Weights of a small transformer language model.
Size: 12 layers, 8 heads of 32, vocabulary 898.
Architecture: LayerNorm before each block, rotary positions, no biases in attention or MLP, untied embeddings.
Training: a variant of Muon for these matrices, 424M tokens, 14158 steps.
Each number is 128 + 32 x the weight over its row's rms, rounded and kept within 0 to 255. Layers, rows and columns count from 0. Numbers have three digits each. The size before them is the row's rms in percent of the matrix's.

# up: layer 2 MLP up, 1024x256, rms 0.137, rows 112-138, columns 0-255
# down: layer 2 MLP down (transposed), 1024x256, rms 0.129, rows 112-138, columns 0-255
up112 099:175156142160142123116085106075119131190123127133081129129089150117127116110135111135113158177138071197132116131063101111120191084172139115170132113169120156150080186112081149097140152147087132160153148140116119126156105150091158175161177102128116094093152132092102122128134104174075136102127128218090128126140108130154193131116116152117122064076109098120114144148090129119148139144171138122171113201139071153095136169161134085111133103113122153091176140100120128056229144166112111125137110117140142139133079124137195142187155079153157167159094140116133105076114129182109122115096153173171145131107140177136144142140127191151167144081117150121113121180115153074158103153111167104139131114051177217074199144095095172070133114087104097108153206114173158143104098148151130
down112 103:106100145185102140106104130117125134139138112132102126084121118152170113181107082064086157161152101143069176147123142160101095148152065171156154161114142188087089160144154103095143126118113146153133184127178087123095084112075182098096106108168129073099145126178111121123176129147128117125073093149095103161165154125099127179134128152102129122152148086127155088153157086094116123108128164101140091169110127128139113119194163119139104138094032145119157085097218156150101171200087090117137154115141129130048170141102215128110086110117131109147132083116149117096127136177147170134159087214112136208141137089148094163135127129056134159110153163108126098161097143178122093094131151085117122106122143096108148150125112127092159115138156129084078175104207198104177149165111091
up113 096:113132132109107141150159126189129132155121115131082137061136112139118194106110171102110154175147124127078143137116124120113072165148069154106128106115164068138115168138127218100117112128171144085166144119143093096074120120163092075124106155118173184166102094137161173126138116186132071131132124185112124113140113160180127127139125133099162115076144082121123120083168179152140034131094093172123128110128112160168142113131091153160117112121157102146098099105120174188084115114094114149088116105153090066160166113183137079115135147136163122131073080124090152138155125094056136103115123068178079097098106159118122127148078198157131145128144112152120150137174161152112138112093178073203142084047119167090120078128145116146090164195110165125174146096123186116123169064190117
down113 098:129147083149119173085153146132154159116106092156146129161083144054099127132146136166159128074166116138139136120110088106182161096096202139166132102149127148146125109174142039144144169109113153205073116184101079106133119122102147205124063116141133069144184150147153076115181125214112092076091152107085114103167166135107180117085113104178078146188165165102134138112087091123139168099112136120155136111147141155120165124136077169113108160126119089103173146122183156068138148116175105100114112123166128160093107127141127077136134118117081047129152136139116158122168130159110159147095143165115127109143167171094082163094114101140078118119153134147118091123124146203152082174169100152100121137140101125122160146148192071143151104110119126016130072137066104117130150139105113
up114 095:090162127124157111128135064094135159157118126170074102081103206099146074122175156117187123105065058128157133149114074085148086093153145160177152129114130169156154142131094175138108111139109174085165207112149182116101155111144151147091130181169121087078172134098141090168089136117157156071112154190074105098120124081139155160063072074135147142119144112132133206132095115173053139100151147113124105152131089111174160139152134123118097135089144155151152196111143111173155102115140170167146124132174113118192138158128114115100136101070096088110129074171128116119101095115169148072140142129182123106137146094097135137100133152069214121075113134099084096128116135057100172102147112155112175093164142137130129177110152094129165103094124107094082077084109108129155134127139110
down114 099:160155124112090172088161145111120106093110171108138168117122120112102149096100085160137139145129143093146126129182105161150138133118111132186104182139033120154076184149172152165087185150164124146109128148138146127163125128150094103168161128107116144126142125148098145060153101118131094092127186091179120141125185119127119138175068094128092182111143132140137136118121079138118125132175131142155105099117093087116127122073109095130169128050144093127109123109129154109136073147114149118175107100102171078191133179105141251136126100143143129104079153190156139076166181113110121184066131124113078117125133113097101123139111118179170160146038112103133173151099113167119096167093133132123128087129177116153115084191115159051060174139149147034176118086116126144091176105112128
up115 093:148161062171132113123142122123105143085130106195124194052158057076096096110141137121120120174147127190154127134130090124129153128154162108184045094173127144138135118161107087141143162118165107179127104148186175117130111086148066118116108121161142136113080166134083098171089110101100090168130118164093101225103157155105135112092087203115173123130118120085146127152114091156139125084144110126092095130124124151119104188108121138094136149104107136174071100112164124130111140141136101167122136140099180127107158106138070130076128096101128140189110158145222141111110111130102145108058239093111152128149126194095114151147129130114161146141092202133109127120186093106138126134116105127150151104108178137092165085115152059129185109096095125112139118092137166094073074156158157
down115 093:192108148069089098081070174134111177085152141088129157146090170132122122126158139119135089074106117096150128111148086118105107127129149132074148151091171125153159117105170116132080118138152100100137175083153119156117130154130155097199120186136099118147106096079156137093177125151166162104152105106147214142124086110153133145178130136107066127122070139186113122119156107126136109166142172189157164132115115108141058121112134141147144101133189063050152128217124149135091165104116134145112117183056122135153097088069122111173122169101171110100156166116084138212081141085130140189092133112135132118116188140090098115116101154166116150125135099144130149187118135122066142114185141140093054148107130094162073117190055150136097173120173149190113116122146117104154144136122123
up116 093:140147082128102139072137113106130107134118113176130144112100130158114169057120153124131121131168055170136121124147115074155151155127082091127123138131126140196123109153113114121119135150141050102094136150095140141173148105126124099118139122165145166101113104116117122120132175155098105144087157108153107140117122084077065123079097107179114203079067116144126149156136113154106092095077159089086169102073156135166085103125154073126127122162170178123142117111167190138109123133223120155127121141172118165133171135081110109067096066121138117137156107129129129178167063119113106100164145072106138071185186153200106139084183078122086075096092093071065179126148096118137144175148116110102113113118155122049060107107104084094105178115113087057134118105117177125156165117107147
down116 126:131138110115143153069145153179057173123087137147116174082095118127116100125136154096119092131146110117088104155138139094124128158092075135139120118129112164110131148144125131162109122136171151147118083137129153127156140120125064138145119145135125150089168139145145122138148181131196168138144104138150115172153183137129151118153070142138124183115119125118152114148155117155126166132109183122131132098118087093140107093155122096103134146107209167141170130125184187113145088134181132085159162128172181149105150135138113152123088116154090144130099140117070144124168110173117113149138148109086127112171157120173115115137047081141110039081121134149103113106156129139145129129103078088129088137130160178111120105151085163120131103137100108000123120107135106086139106176108111
up117 102:099101075123160105125125131145141113129146158095150136107118129137178120125073140097105142085185116143129140175119160002173098096094130171156127103110049142078141107161132156134108075150139105118134155115108167088135200145125081105090083104123126084119156136102115126132130151127093063158123180102167122141077112139162196117153138115147089184114139147087189162135160112107150103141187109111117141137153120131119106159081156162126163128164091110106193159141124138101127106183149157190088142117202134126152195097074185113088093161116085144132051129117151119057147116169127167040134107155098182182115170150159133079098122111114139140146118120125095127144112111165177176140080059162105118129152114103211150166149111158158091142121142111174113132140128146176179100152102102
down117 097:137086118134089128172112078104157126081124127115129061093152160151142113189120180081136130114137110168133138094200165147100126138111141141124101122137123066193171107080138079138097144195106093135124129137144117062058142168126133128092145121149132175110099104115143135160087143137153167100138142214155118156170085134138141123106149154070126162150109142149113097154158143091167158110144112141177087102110107126131067067113115107153083067181184085140148104221119141140088121134083131098149069093150104185048113116112154145145152124054172218140131146108163125153171143085099099178147111114087129170179145124157129096146165110138122139099187069092112073123122136103042145095117099121147111161186163106108144110128069127121173103101116137182158149134169126150136158106141120
up118 088:147117091133115131087098168164146141190141128135079128141075133114120142092075092155174114116099164170165158121094109102093133171185126103108148099122109135189129121066155180158149083133191161121129157136098180167074144184211147139128158096085154149108169119176076202123133092111118154145129163182080137080068067147149138130092097081150094140127110152144169142130123094102169152116129079131104176111148057165137146061125120115077127172143154130091142057102145121131154173131103119085108096093167108139130103190070095119082149105154097114118122182067107151125143148144153091171114088171102107113058101085077145089157157064122168131110088194126134109113152123102144145137103130095091069115134147132155116137103129139128191151121091142142134204164093114086110131116123082
down118 092:112125140112080150151177186118115142131187167134101149128163158140131139167114069204139123153139141148163105142203084097111110119159138126082138104213146121132076163106100134160074116068126115120119160121153202103174158105099105076120152145166150081146118077131082119060122121104176100098114101112049142074172124053148134142124154107124122144153120135089202130125175085122182127157070099150128178138160084126118094108190077154121208176118136113124123104089124144155099104142137134102125074097094115117078114103130133127093121131178174136146151129185101151047119074133159131108146137127124140124126163177125141093172122119103148218122092084147149122093124112161120128104122102088155122133087169138143152150091125144139154137058097204112070163156135098115108134115102197
up119 096:119104148150193108073180089132199147135185143120164142099106122197130103117126126153167144110102127107112101142078118117137075067118163141125128134129147098201137150167075120184141068114101159091148134184058131110126151079171142107167102166098138049182133092142110201127115083089082055157122118082090142140120116129141114089149148127045110149123148129089159102133165088129150166158138162113155149122112146130142096124139105062106142143146132037143098162108138120170150151136129125159117099118119110123099102134135177223129107145157140161124127137104138108154086142193130065103164108140144139104118137078118132058107135061110132123160093162164142095185122160116132070137148095174184142188116172161164132106113118082073117090059143117104160125121168141174177098135121104
down119 091:130204104132070101182094120136069117137087103102128141184137137102132140124118103124127086190128124143095181132189151101155204207121106139132146121114113106088092074145200166117152182152115122168110105072222138126146122162102142139108155126157148164089067169095176051137128162148149152116107124152198120133128128191146159183087116143195142088126107154169109167117121120127119107115118098145103091160132116144142114150097140148125097113144146169107138158100075139132085106124138106117124110150114115127120127093107075036107133159128103128106139070146181119109136120042137172144106154108142121118118094198126092151160111175121148093059126092127104151133131151156147161067118155114048091107148068118056158078155145144125174147180122103193109133123082129090085142141152119
up120 094:125113127096158140111092140133092107132101096187168141128116137169147108132124140108108181073214146104086130124144160130145206161126110152107131121126172117165141164076101128134099124143127156128092164122095166100173114189109076109066096135088145126163125128155134163123113109145180156186100205163166109074065080152140137172175124162124128129154155131127127156141126157105104160120146098175174176102106039117127132148142176123034101105159127118130107125111177135147119100147125140162061113047142131110073106162131159074155113123091152109080124163098125142071123153129082158075124145109182159153096140138095084161113138110148148070179115122063162106190148155104155162149091123156142110085137071169104097210148109193140095151127145090133101117120139202065118098145131148
down120 098:174128215142178112125129157114143123162136136157119130183158118165128140139151105112076118128181112123080165139148104116113179136143163148111142113094164149145178177112173146089157175140107091170091154141120173081129159203146111118147113079064103123162117102138104075103046096162116137175136104098131058102135104150147092112132140057104146127133157078114170135114111095113132111104120154142127119048138045143131175165169112117144108150089104070138183165051188113138160132178135116144136071103126115132021110146171130057146125099181134180146107105138116124127138137160142103111112178070131135107096087150128122085140117130180156121153105127131128107192100130133101099127098116166162090151127128102163118167096137174163068157139112128241074111111091132146115120124119088
up121 099:104157092099062181140085085119140204120138124195097146108236115143142128133133142140116117081134144136105175082118105120178103155142089118133138151216106081095118109139112148181160145096117166172166112134120089156095200179095042172153091153148184150174100136101119127094081161085102138124155145153153112156106080119157125175088101111070202150081158035096097110160124119101136127129104126080128141138099139127118109178201085084181102136094160135154190142144129155154121102146142165150114146140065123073140133062092168160105149121187115144138154134138103219103124119151111147138126159125156110100097155144153099111149141137160119179134127139124104126159139109124179083101115118093113150201098146145154126152096134112118144110127098165079176148187121127100143153111142116
down121 098:102080068140165172154103141150159200099172116167142140210149081165142136139126127137146071052102132094154156159154143137099107159137138164145111131155099111139143126096106115148105190139140113133179126079139118100097150063170155112081086077135115213155135130171088124117072115131149142125133159144083146108125158084138143120109115119144123156157081133131070086105099124118138140154067143153132119125117145140214109224161128096169128100104138099140170113081168120164095101080144136084150137164150125118149167087073173043120096156090100153108133113146109092130185108180165084105154119080138107124086075146175113079104149188130049100139184122135167128158136116153140111121163082129086156091085131169069114148129152081181155117113165176143177105143143098106146081130143097
up122 105:154108118104086067116149115046140150165102084174115069137107145172145143099110148088102119095130127157103145080156097166113162110145166156148110213142128162138149123147111105132156119117135124130188153082128135141161091136157163118105122153137154123062179115168195127125196130137192124158106160120099111137125109161106123174119140112145081149070143114114151108094171094183180096129099177145151099129102131205139127148156097080129146085167145128110134143241116122127069198101148069067102151132129158085110100168115114089115117122096143122183130135086086117092141157193083083101092112074156135089131132130122173155145109152138158114130136079160102135060142151153132145161185127133056122069134071131173103119105076130164121093188101097159180125165098139098071136102141118
down122 105:066184165173121170145185089168116177079151105118135115074146078101110182110142136091107129151070080080109103122198159102115115136132108113143081103122157110112072105112089147164132179135102148132067100164114042145161112096100121073134155146113111158115107107092103138167062085165129123110151173135092168153146123157160173131148110155152148096160144102118136111120088227121117121123127115114084144062128116101146157143124168190134155132125149159145147130078165157127124109115139170174129132122132123106112173158092143105186139168121103076092197173092070117090098139069160173115141150094155130133159137185108084124147108170139140105108166128123094107135132192121164126108106112109163192100148134142012187161141141170095169175062138147105094144135105124084140172145113120
up123 100:155155150131119119154098126128138079117129089094154179088150130141096097099156125116106114064064050119112137131041125128123103086166084133126112198091100144109187159134152129161088095205138104167090065075104094156158166090166085091145090135144144152132099087130133161156107115178109092109162192062080153181127124134143105103120164154081100155143124132124191088121154141114084185117058113133117127064126147134090184142079151159117153153100094154118161173079127099224136076114143162159158106156116090193111074107074149097172173079154115121151158158112055141147102114162162094176105108122113169155147156112139190144184089127145170098150138181131119107134113194123140136088133153112132110122132136145148106110151142128125166134141113159128143092122095153142157079098159121
down123 097:120126106128142042138100122124142158183162109157119112122085134172128139141093133149135142161155212095134094174177135122116179140113130142152094085143166111147124115144138144059135125094131099086110163163157159094107079182111123106090194181142154155149178133116132074141170106117166182143118093203166097079132138099134138168081160111164113123045153119167116169141126132150162116142129125122108175207128127127183128121209092121146095152170132117170155075187111130047085126146123078073092149128135125054121115084174093153061093173090092135095141164145165144155120108115124142073143089174149113136109125139116143134119146159120114119129091099112107116106140098124162078184130113129163092117130097156086112124100123076160041128126076105078101196109161075131123136161139071
up124 100:069129145101172114147077127174172108168133106103078098061131104064100200091123141091133101118146115060158154060174079125118101058160157139157081102128151168096180084105140112124096140135099162091140140136147142117226091126105124104127131117113194147159154094097151143096110121123160154143104153144114105152188082151133183137079110140081115067199146107119139161183179112144134114101139150130113122184113105135171173228111090121127121151132184088141087137073093111094119128156167109130112100136173168095143133118120128122173133113144153142114068130202064114184106130109195083130123133155178106145127111172149079148113121097174115154174123115148199124154176133148077104147127146110173159066155136118082116112096114100122120093115098104131131093136116090106127177115132105
down124 097:175118130152127174118144110100110090081089193153154109164174156155183101124085140106158151079068126180089106150083133146185139188141137092153180156119152137160055114100132130103162119125104143164140109129159094170070069124132144180116099172082080070158124125125184121102127194098047154149181144159137169055112130109091060136144118126074103170107128188108169141127104128129119145140098177074120142077143151122157148080133166132152127111123133133095088153092097132101165144098133165114136148154106114119102088111137133074136110141174059119152122122063203091136102173161047134084147146114138142108103140081063178151072115117131162129110122117127083135109103111112108129188145133138131143171086122138193141146188156133141141136080158131176101185117121142185097150114160108
up125 101:176132200072087123133144130103120107130150092116153119121065144162124109129174129127140073103156135164159070183168085155089153130135056134158112119134152082160069122131123151134058167120159131098180101163153153093100163107128116166122185121150113130082113104160108116127102126125196145111070093158167141120121128121102094115134092109133167168123084106191118153132087119186148166078090118100160150112092156144171122124149191130103150117121146114119182097113090158124180102131151171095124111136165127156071141110175096146024110119136177152077162210185093102118114154111146104100110084142083092136131133081125116112125110064173198061112102178114097154127089119211126126151140107145131171105166103123102167139122172125124149130131106184112143163148095183057141168070117136
down125 104:098127088120141090106157155101084148131095130143117122092154118130097090137135142180128121128134102109135110136096099155129078151156145129128094103090037021136174114140124142144163142138096140060137094099114129140169163115105174129144149133160139088191123116141160140136143083190128138127165199155152117095130182109063149153186135105167103182130122130136117123104105170100222147130098162177122109122138133072155109079060114102133097131120137145088158129105108157059122145112117172208133153107128149118083116113122200068111156117101120086166157147035134185171195163152105190157162133145159221074082124117140115147102160132134116124174130105170166151152104090113100130133088118074153168101120118127162114177116133138156116096107132084089104188085165095119165108090113124
up126 092:138122130110111174101121097093172129130137165104108148078082133166123143215127074142145155170124102127147169131050055142084168190140130145068140169133127166135091122133140167148112138127122153146140117163156132152094169154151122159134148121168129144119112140221192116169126140168083077152180099138144072184149143164096117113114094149131136088117129121090183135114166124150171117158099079108120115145155155149122168142114074124232191101133133160155148159146109109145135113122162133090157145117198136102103102117119182152150156105120097098157176145106113138105168099196119157123106176192112150170133120078153146066157087177155101103044142098120150082150103123076099048184073127086075069141097095167186121125150111122126131085120122109101081125149089122136120106157118108
down126 093:109161155144162115116129128067179099126173157183099157114132130174197152131208139116095160148122119118187093106100044153121139179156102127114113162087141149089161139088089174152168132115158144151200155194128138138142163158130109184129127089146129109155119079139135063124156133133098120148168075174133122148157123109148166069105111095124128085137106109150163191059140117128078175159099106083186128150173136160179108151122137084131138106169090131129097108125120158137107169081117126137103109176143148120104103116116147174101113114076117097066146094120116114167104090091150146072079142098141122194177113076151104143117178095160106137047147109133114120125089110080116138165085101087129086126116090142096078147172116040091108061171117129186125151153109125176105155162181137
up127 093:118137139098125179104091122218147159133159133095143174069137121206133203126160158108186078155106156186157102168125139121076134097134099158131183063123158130194126087087107166125106095103148112132123049093181113138108131069191120179086119176129157181157165085140112149115121131120142118152144142162115189113123066183101139144083109103160165157111174154122128121080094103080081162132125127100139065136134106113148152119120050146142154131116145152157108089160155176121158123111096154146132032048147081108147124162116113107160075168128121156175193082150150100129136122144146132162102131096142118090135168137137119163128118129145204126128057166150161131095183091122134133124112141152086130089091115142171106158152145105155124129114152188117181106148093154137116172094144122
down127 101:193147124150137133113089101156135160128151097114141151077115136130164082117104074153116124098121179112084193134160134108135104130100112109034174093095096167148154142090083147179082146149137124146156119127087120116140198098067167191148163093151134123125141075122087165112149131098132140169131151135158128150154129108120098131130186131073112149158171153119076147091108152113100103121153081128060122132174125120141089126155125116145177138174162134181127163076158184098141091082112090093186143119103073154157064111112135167132120125102090057112127153152116160197157144175196128103159135117104115112198114094147151098102041094064162123134145170144085140140143162168118136192140082114112107118153144130179064161154088144143165105128140133070066112116136080191123154165092092
up128 105:208149087179098129131150131123124060136116088095084112181138083192097150125100105137147109113066117182110167151128118101112157182106105145154103135108102167174140135117137088160175168097175097117122094132073141107113197130097145131122123151092135134083090110205112106146124143113087154096104179117163163128158092097114170147157131170102109069113140165126118092135136167165170165114118111093165119211187083127156126158117161169148192086092113146113168086116128191082164101102142147110145089153116179134112171149101134126155120162105109157120039170136136107060183124099145113172102144115113112129160069138134184136139095148124092120089092148162164095104161134150143154190133101131126123139166097135094152092189159113146104216120059187075101141151133108166089148116156148
down128 101:216068090154082176135108140107166072115135074069082133148176061144102137163093117089167134065125159148092136159152111158110170134126111194145133133115074170170132132101124125159171108134159133142119156131083145176101195088084121061142118078104128135116126071214100115126126097146083109087115079112102182146155117117137162129131135135170129066118071142147142113127104102201112091120109143146163132230120133161159132120141140145115169110120127109125133119088113097158108090106116121106114118112095176152088119204134127185248118153156134159127092143189115112139125087107131114148086117141132185139127093083121135142122120120146095154153140087102152125117120154103130136113175147103096148162160110122099162067114192103122072160111068206082142142128157098125155154128154151
up129 096:104096149120110137101107134137178223168111182133158119152062188106124104182150088111090135096107123159123083128121099184127090087132148131107173109158115112159125111169156106162113106141109163142139045191137149123171182102116111130190139091126101082126172140135152146135168161169090157078107153102102094094147096161131142151113126100076141198147158130153140094150165104156146137111088106123123125102172095143088131155111128119157064095084115095120186117107125093138091147103074095101121083123118167118119118085112164112110127129082116143204081191106115141083052171096130183160156107130028147156121144121156151166129118026169123117087117202135145136098105166129133144131188166157114144109105152119153135140140121121157173173159126120129089075161186167136106150078126071
down129 092:158137158118106114112155125185106095093113122131082153095127166146155082139099214103132152103120164142121164167147106118129126111088146116189177167100127113118097155109144146139099169110172131061141151135148122104089156148132166123115169141110100177144102092151155158122134145068125107134185106158160156120124082082110123173174156153123156178170179132132103170150129133153145160136172118127185119082044175111158088155129110136057103127150070150097053106176142090080107090111156148153107096086107062126137136086165134048089109151102106171123127109094132094126133165148134086142129086043130139191193142135059141110151165196161123105134127054115104120146093085088149121127099110128190106149113089117152147156082140074130124099154167069129176213183146115114124120128110131
up130 097:119068128058113114135099175072132112121142182159113108175141142178152127119083114125136126112172111112121171132132085149197158114087164135100164097133106124111118180141122161125120100123100106092116117122107087138101097088104072112069106155194139137183135185113152100140168127113145105160134192082124163118184139116103174067163116138103116156102148190129115161092151137093043136123083157102138146087137067119093193114093158185147111106162108145131117175151114150181188145137176118188127181106088123107138167064107123128109115078117158127132097159148156060123175153139105152180182092084082170125119167141095099161094145115139080120081152149136098121111110105146134183150137128131172156133063062148189106174162105085131089112084127071108169124144096115152098058151115166
down130 091:118144116164121181167166167134117122143073098113164120130150172086096129092140156084127122099134121107127132135120159109104123078177089115078125113136103153150104125186134106127116103128096092136130111183118155156116124151162211150197117120094113128104096124142097155138092177102154098093090124176127131152117105120149121140125118077159152113138143132097127141105087076138140145144189147134063134109156057177101109123154120160111188102181166093125195145145158100135075114128104100068073112161132073196097108176145171122128148179101117088124129108185109133129101154046133054122091189137078118122082130164162091117141172155140149115191148125095040136131206153097073127125144104135144074105167165138168135070137159149117112162147101157224093112170166164141156071099142089
up131 101:125108090145132111071124089200092084121142117120111124129111109105151118098152134153126138071106132063177101138089139069097105149110172094078117090151172125167144153106124133125134107132161119133125159123213136137095120202115131166121134123130137134108120147160093101087195150146182119130119151157094161104137102114113110120107155148168122082096114112146100088145173129128115115222120160136155181099105134151133194077127198166195153111140131136103205115117143114199092069123139098143156129144111115139090112133159042104142122123155175163145138158171109078132090113164098104095160177065089104214123138136100164171178103169111171133095162160123088133117090148146206145101163145139144107148116140161166183099144178079135042132089084130058148120170101128166102116123099112
down131 096:118087124136096146092129090164089128097116097146137107133153186110152080072113114158116148100074167106179116161108138073117143076130166155117132068179199114115147131100120120111099125128193165138140192131141108187116131117171087070072184090115094123106142152121137125134172141061129083143130153168118152168162121108073153139088194077085158100128110111122098055127133145074077076166125077138133145155130141105104143102127130165119137153101168172115223106100149094190118091178109120121103146100145155127103093105130075128123107139195159101062187146140135074195147104148189160086147143159171182116182120134126146107131137161056134111094159189077161158152102159107161121143152113129140119133144190157122132090159183125132077107114134111116120108141141174111074075127121127
up132 097:156120106092098106157179104084136118127132178112114114104183155107042136121126156114081097097119070131166155104160119141136182138116165108126181171182117117150089159188136151169155139117091099136156148127122077107134125181113088122087110159135173132174155079133161140141103080167123136080116114133151109124156101066158140131128173127116132139146202097125105123148208120127089124187138113128158092136202125086129140152130072104113153120100106158138120152123099098122113097125126139117184154061178127091097087113141174149145094134127138142148114179128131188132103130185121154111139093129178155136171143137231147083091131143087062107095086105150153115062144176121158201149155150162158146159159168179143120162123082184105167067080062113156160082093092089071091153093126137
down132 095:155133122181163123132123118181122141140130116155114114112090123142159119079189126132167136126074140139096097122097112144134130149142124138135102061108136083124191133088120110097152118069161172143129154102136158134102089104147138184183122079139114113096116144066149131142141143086168150144170106154078130090148128139145101112132122152083173167124102160096192165091057123122160091065173134146130173129031114129143123127106186178103115138146157099085107153151099164139177152116107144197108099177108175153136149178142046139110146132137137072110098099097115075140110094094130137112129111068101188124115122127059146119132105144117133181108141123131089122241153082143113089149100106108121100158092124140133122132127123084151148185141191137066067160213177202134147110186133069
up133 094:151140121171113153078120091137133108187150124137160167165134119225135121130148121118139155104140134122169129078137140072131118155140132201122155109119182139132129140171164118156107149132179113121080125166116170096176105147113136154114100164116116089102140142131100125150137092057101107163134074096130171173120098116126161145133092129172054103132197116136147142114122124075162121159115097149037091088199105126070151146133086097142145124148141154110115103175120096046130165136114106068108126152147125120192160108128159115170056135146124143083124075087130156206138073136108096130121141139126119138116112141118092135157117043142108121136138092247194078145113128113071128121188123159089129120132138095155105129180156143150124160074131112040183129148151149148116165115057119
down133 092:154138079157104134078103127157180096120133139124136135162169109155173138146139107098178135082134147098139080119113111124096128086097101111085121125155146198045149086101110099151072146166119109111125053177149165111127100123101126109119165182101124211103184099186135100085078114135149138161107051125086072136167143165141061107112154137158109134155178180090087176120093105148121137137103138096154129080180127165126124132125160117147134103184167150126088159194128119161140141213156127141123127088141097136141067091090152186148108150074146173162166128077131116210088082150136107116108125119126167152105113108129156163087129160178143133093158124163137119134113081085117169151128197110171081124137080113122127123165126089140191160112048175107107073152089137134101122113102129
up134 098:097105131153109055099100134143138115180083150152142104189191106094150094127109154130094156177098091104103182147086165102135127108107099106160128103126121148121126092177069150084136157137156178166136069099133133193088190172136139118133174135147152087145134110147120160136129154159151110104140101134038086144151093124135106066165133155139107122171171126153133218154099092153119117161184108107185100121183114105166126155173148104088102139153169153111149051138158165198053137112180131083101143149105131099109118083084105164178144124183147122064099140116135139104093144145103146123106131157124138201162134063152144095133082150133156128135112147102125093106166147129109083064091146096100118137113166163115156154152170101184120109138062135118150165142077142112169167105105215
down134 098:069157070093189192086117107139169132148209134092098132139107134100103171113075160134151098114095150129106156135132169111179069106141154129102161183075156081120129168143136121158213167110155149114166140113111144103129125136115158134089062128118150149061137129172080156120106119087094128162103088163150081101098163118094135185114146117160100147090135150111139127131109054113173099109131091175123125112147079121168133220118123125115111119083128136132122112145107139124084127077129067076184118137136168172136157117149089165175137125130107149164117129187097108124117055148126143156180213099146143095119130132152132117127133119145179147182191141158139089123106167166106081156091137102073085094081142108061115085082127110137104076153145107053140181167126167130147169122114178
up135 102:177114124126112142098128159126078173064096157124128175180146099140157075144111142134129093152089137106138157154149112080191085125143135113113170108079072144114147160089130096130101153115125134132107147158136135107150165152089100091148160093122163172171134098157208092150123101101142142129122108147069168124085168111148130202080138072079200143181131075174195130166082181168115122110089114114134069178098096102158121127125110131182111113175146153178104118114190163192078142096166137153102158145112080105127099159156160124158143207158118079081030118075061114117115134162099207132082102175110147105087123097117143150120147176118113089156111132156106139138136105129093139125164116154133151125124079130152104173074092164112139155113164149138092086111132106119106168177087118
down135 099:119108148118123115105146078118113107143100113066086178093110125087158201165127121145132147194166085102097104109098082117134099100102160109130123153098154083129171106142151112052189171113139056125167157111116153128123114125128107165112148119109116102149118088125112070143188118104160181100127084116142103096077145082149102193069147155140145168179115097160167100181090205176098078065145137115160134125121154133086106113124145151148134117133130123143154153137145123098138147091153142178123101087151131157090141157144170127156150167136088108140145169108084195155124154187099207161124152135106083134115160124045226140144103141078125095192074127087157185132089166073168131048100166114124131131145123135106107175098105098099155118149132155145118091107199106125173133138092121
up136 098:135107157122137157163113106127157103152152118115137052125136158171156202129102130144126100137114105062129131113096097115124136117133132132166101199143136124149120112173131099204115152147113114152134138140183122133152072146136080117107158147190179146161184085167140068167139103099129136109089089206127143071163116124116151148135116148102091173095096173120116132151131099066120121117139080155117123120064106121139155146122043094118113132112153158083080192148146136164110165151121100168039117090126092112114126117178141121178096152093149125033073141138144109188102128120134062109132114135114151138106159157113128190109176191111188136120093112163089096126070177195148084155144119140130135132105068183147154102142089105123146089127041119104105113080115108103084183123183164
down136 096:117096149123103080138104123158119157128143110176159144153108136116161090120142177178175147086153140192138122117172138100128023121136121096096136112149141137127166076122182139126127051101102104140131099149100142073135181103147113102155108151084076126100059141111183163107172107195125115096152133142110146075093135062193154112124164109185120073172132125126124170131139170130109067118143161191120097117172178073117176112210154168097120126096136094179098124075148144105138083107086141120178080168171166133121152113092090124079103130101148110175144161109098152129179132198109155133048139136062117121095167110098171129147116130171163156104126130116106135106154115141092102122118132168138158136100165116085158129199138132099042100095123154100161173118114140152170120126081151
up137 096:124140152155095144083103122086087089116073088175136082152107171116172106185128136103183067102151149092090104207163143126101118199130175168084072141108144110122112098157118169175102146132118072109120183136176064149136108158167141167085116154114120148093140120128116130143130146137142109096098142108149117104114166165074123167147163115179115062052127112136151117118153183133113148091190153127160193067091143106155087194169112099152130173126082117164107134204117127121072124100115090166183122110114128116087131101167140078167120083103111165124165072194154161183190156152178114147103157097132137157192194114131141116116103093141149098135116147149127138132069125115163096152180124087066093127150131089154079161112140125089153134112119157176127157138097170156141109144096135
down137 101:087135173147182060060073133138160156126156118145119133185134111174126093112145158129179116106158145162184157178078124107078141169139111138116156132164138090102134149119149125131156114152102124144150167152111089106121115151109135124106137156112145119095150117172151088175048166116103172159137193083173117135076124147157093127141149113122055089132084102104105114147151188158060146134182075100162177123139099121113186223137123157098105077116060152129145124136083078090099128130101092068199193122113129161127143150165171078131115103130114136099109048176121120113156160116147143152159122122115096117080155153167119116072125110156157135125102077156071133121119085151133199189109086137095107152089119107157118125130174138103153089107149109030181147128137158120146126104095160
up138 108:127130075103115158109189097045124182130068201113118152071180055099153098130188057081121119141151135097115129107111123100109102148198100114172127106129129142162167122136128143118096162182112160176121102129147131099126098121128118119126142111172177121146115132136101180151121126128212051148128144122122146138152139123123125072114097212199121098135069103120093137140154124145196125156105090117132128144188133160130128197157099138098145120155127077089164206094161114165151119200111157159091145106120073198146087178105120151115162131157080114111109118090158088157165076128104102182130148117179141107120096113086109163134083107125159135159174097163179121136108125138100116110187089128141119145103102113073066102146069143146115135144092106116141159057125158120097154101107153
down138 093:135134127101086101099211167110136110099095138140111084141093185143067124118128184127150106171112156130146154147102157140113114140151120160127151085145092134160104142153100133185143129070132140084167099153106162130090100081131110134097100128035166107119162161103133170116134122123089184125161123214124074121157106085111139114151102084144079170120110136156093127115111143165095190160096135125141081113126150124131098133189184168159114104148139160162107091213036254114156142081191141127169153090097078130096126089052079136084064145174108143104161099119144120166132095165156166140143124116113084118119161101173112108149143132147089150121093112135126152098095079085130142125142117179124133139178078112108170192109132116097123090114113111207123135153121117177115118149121133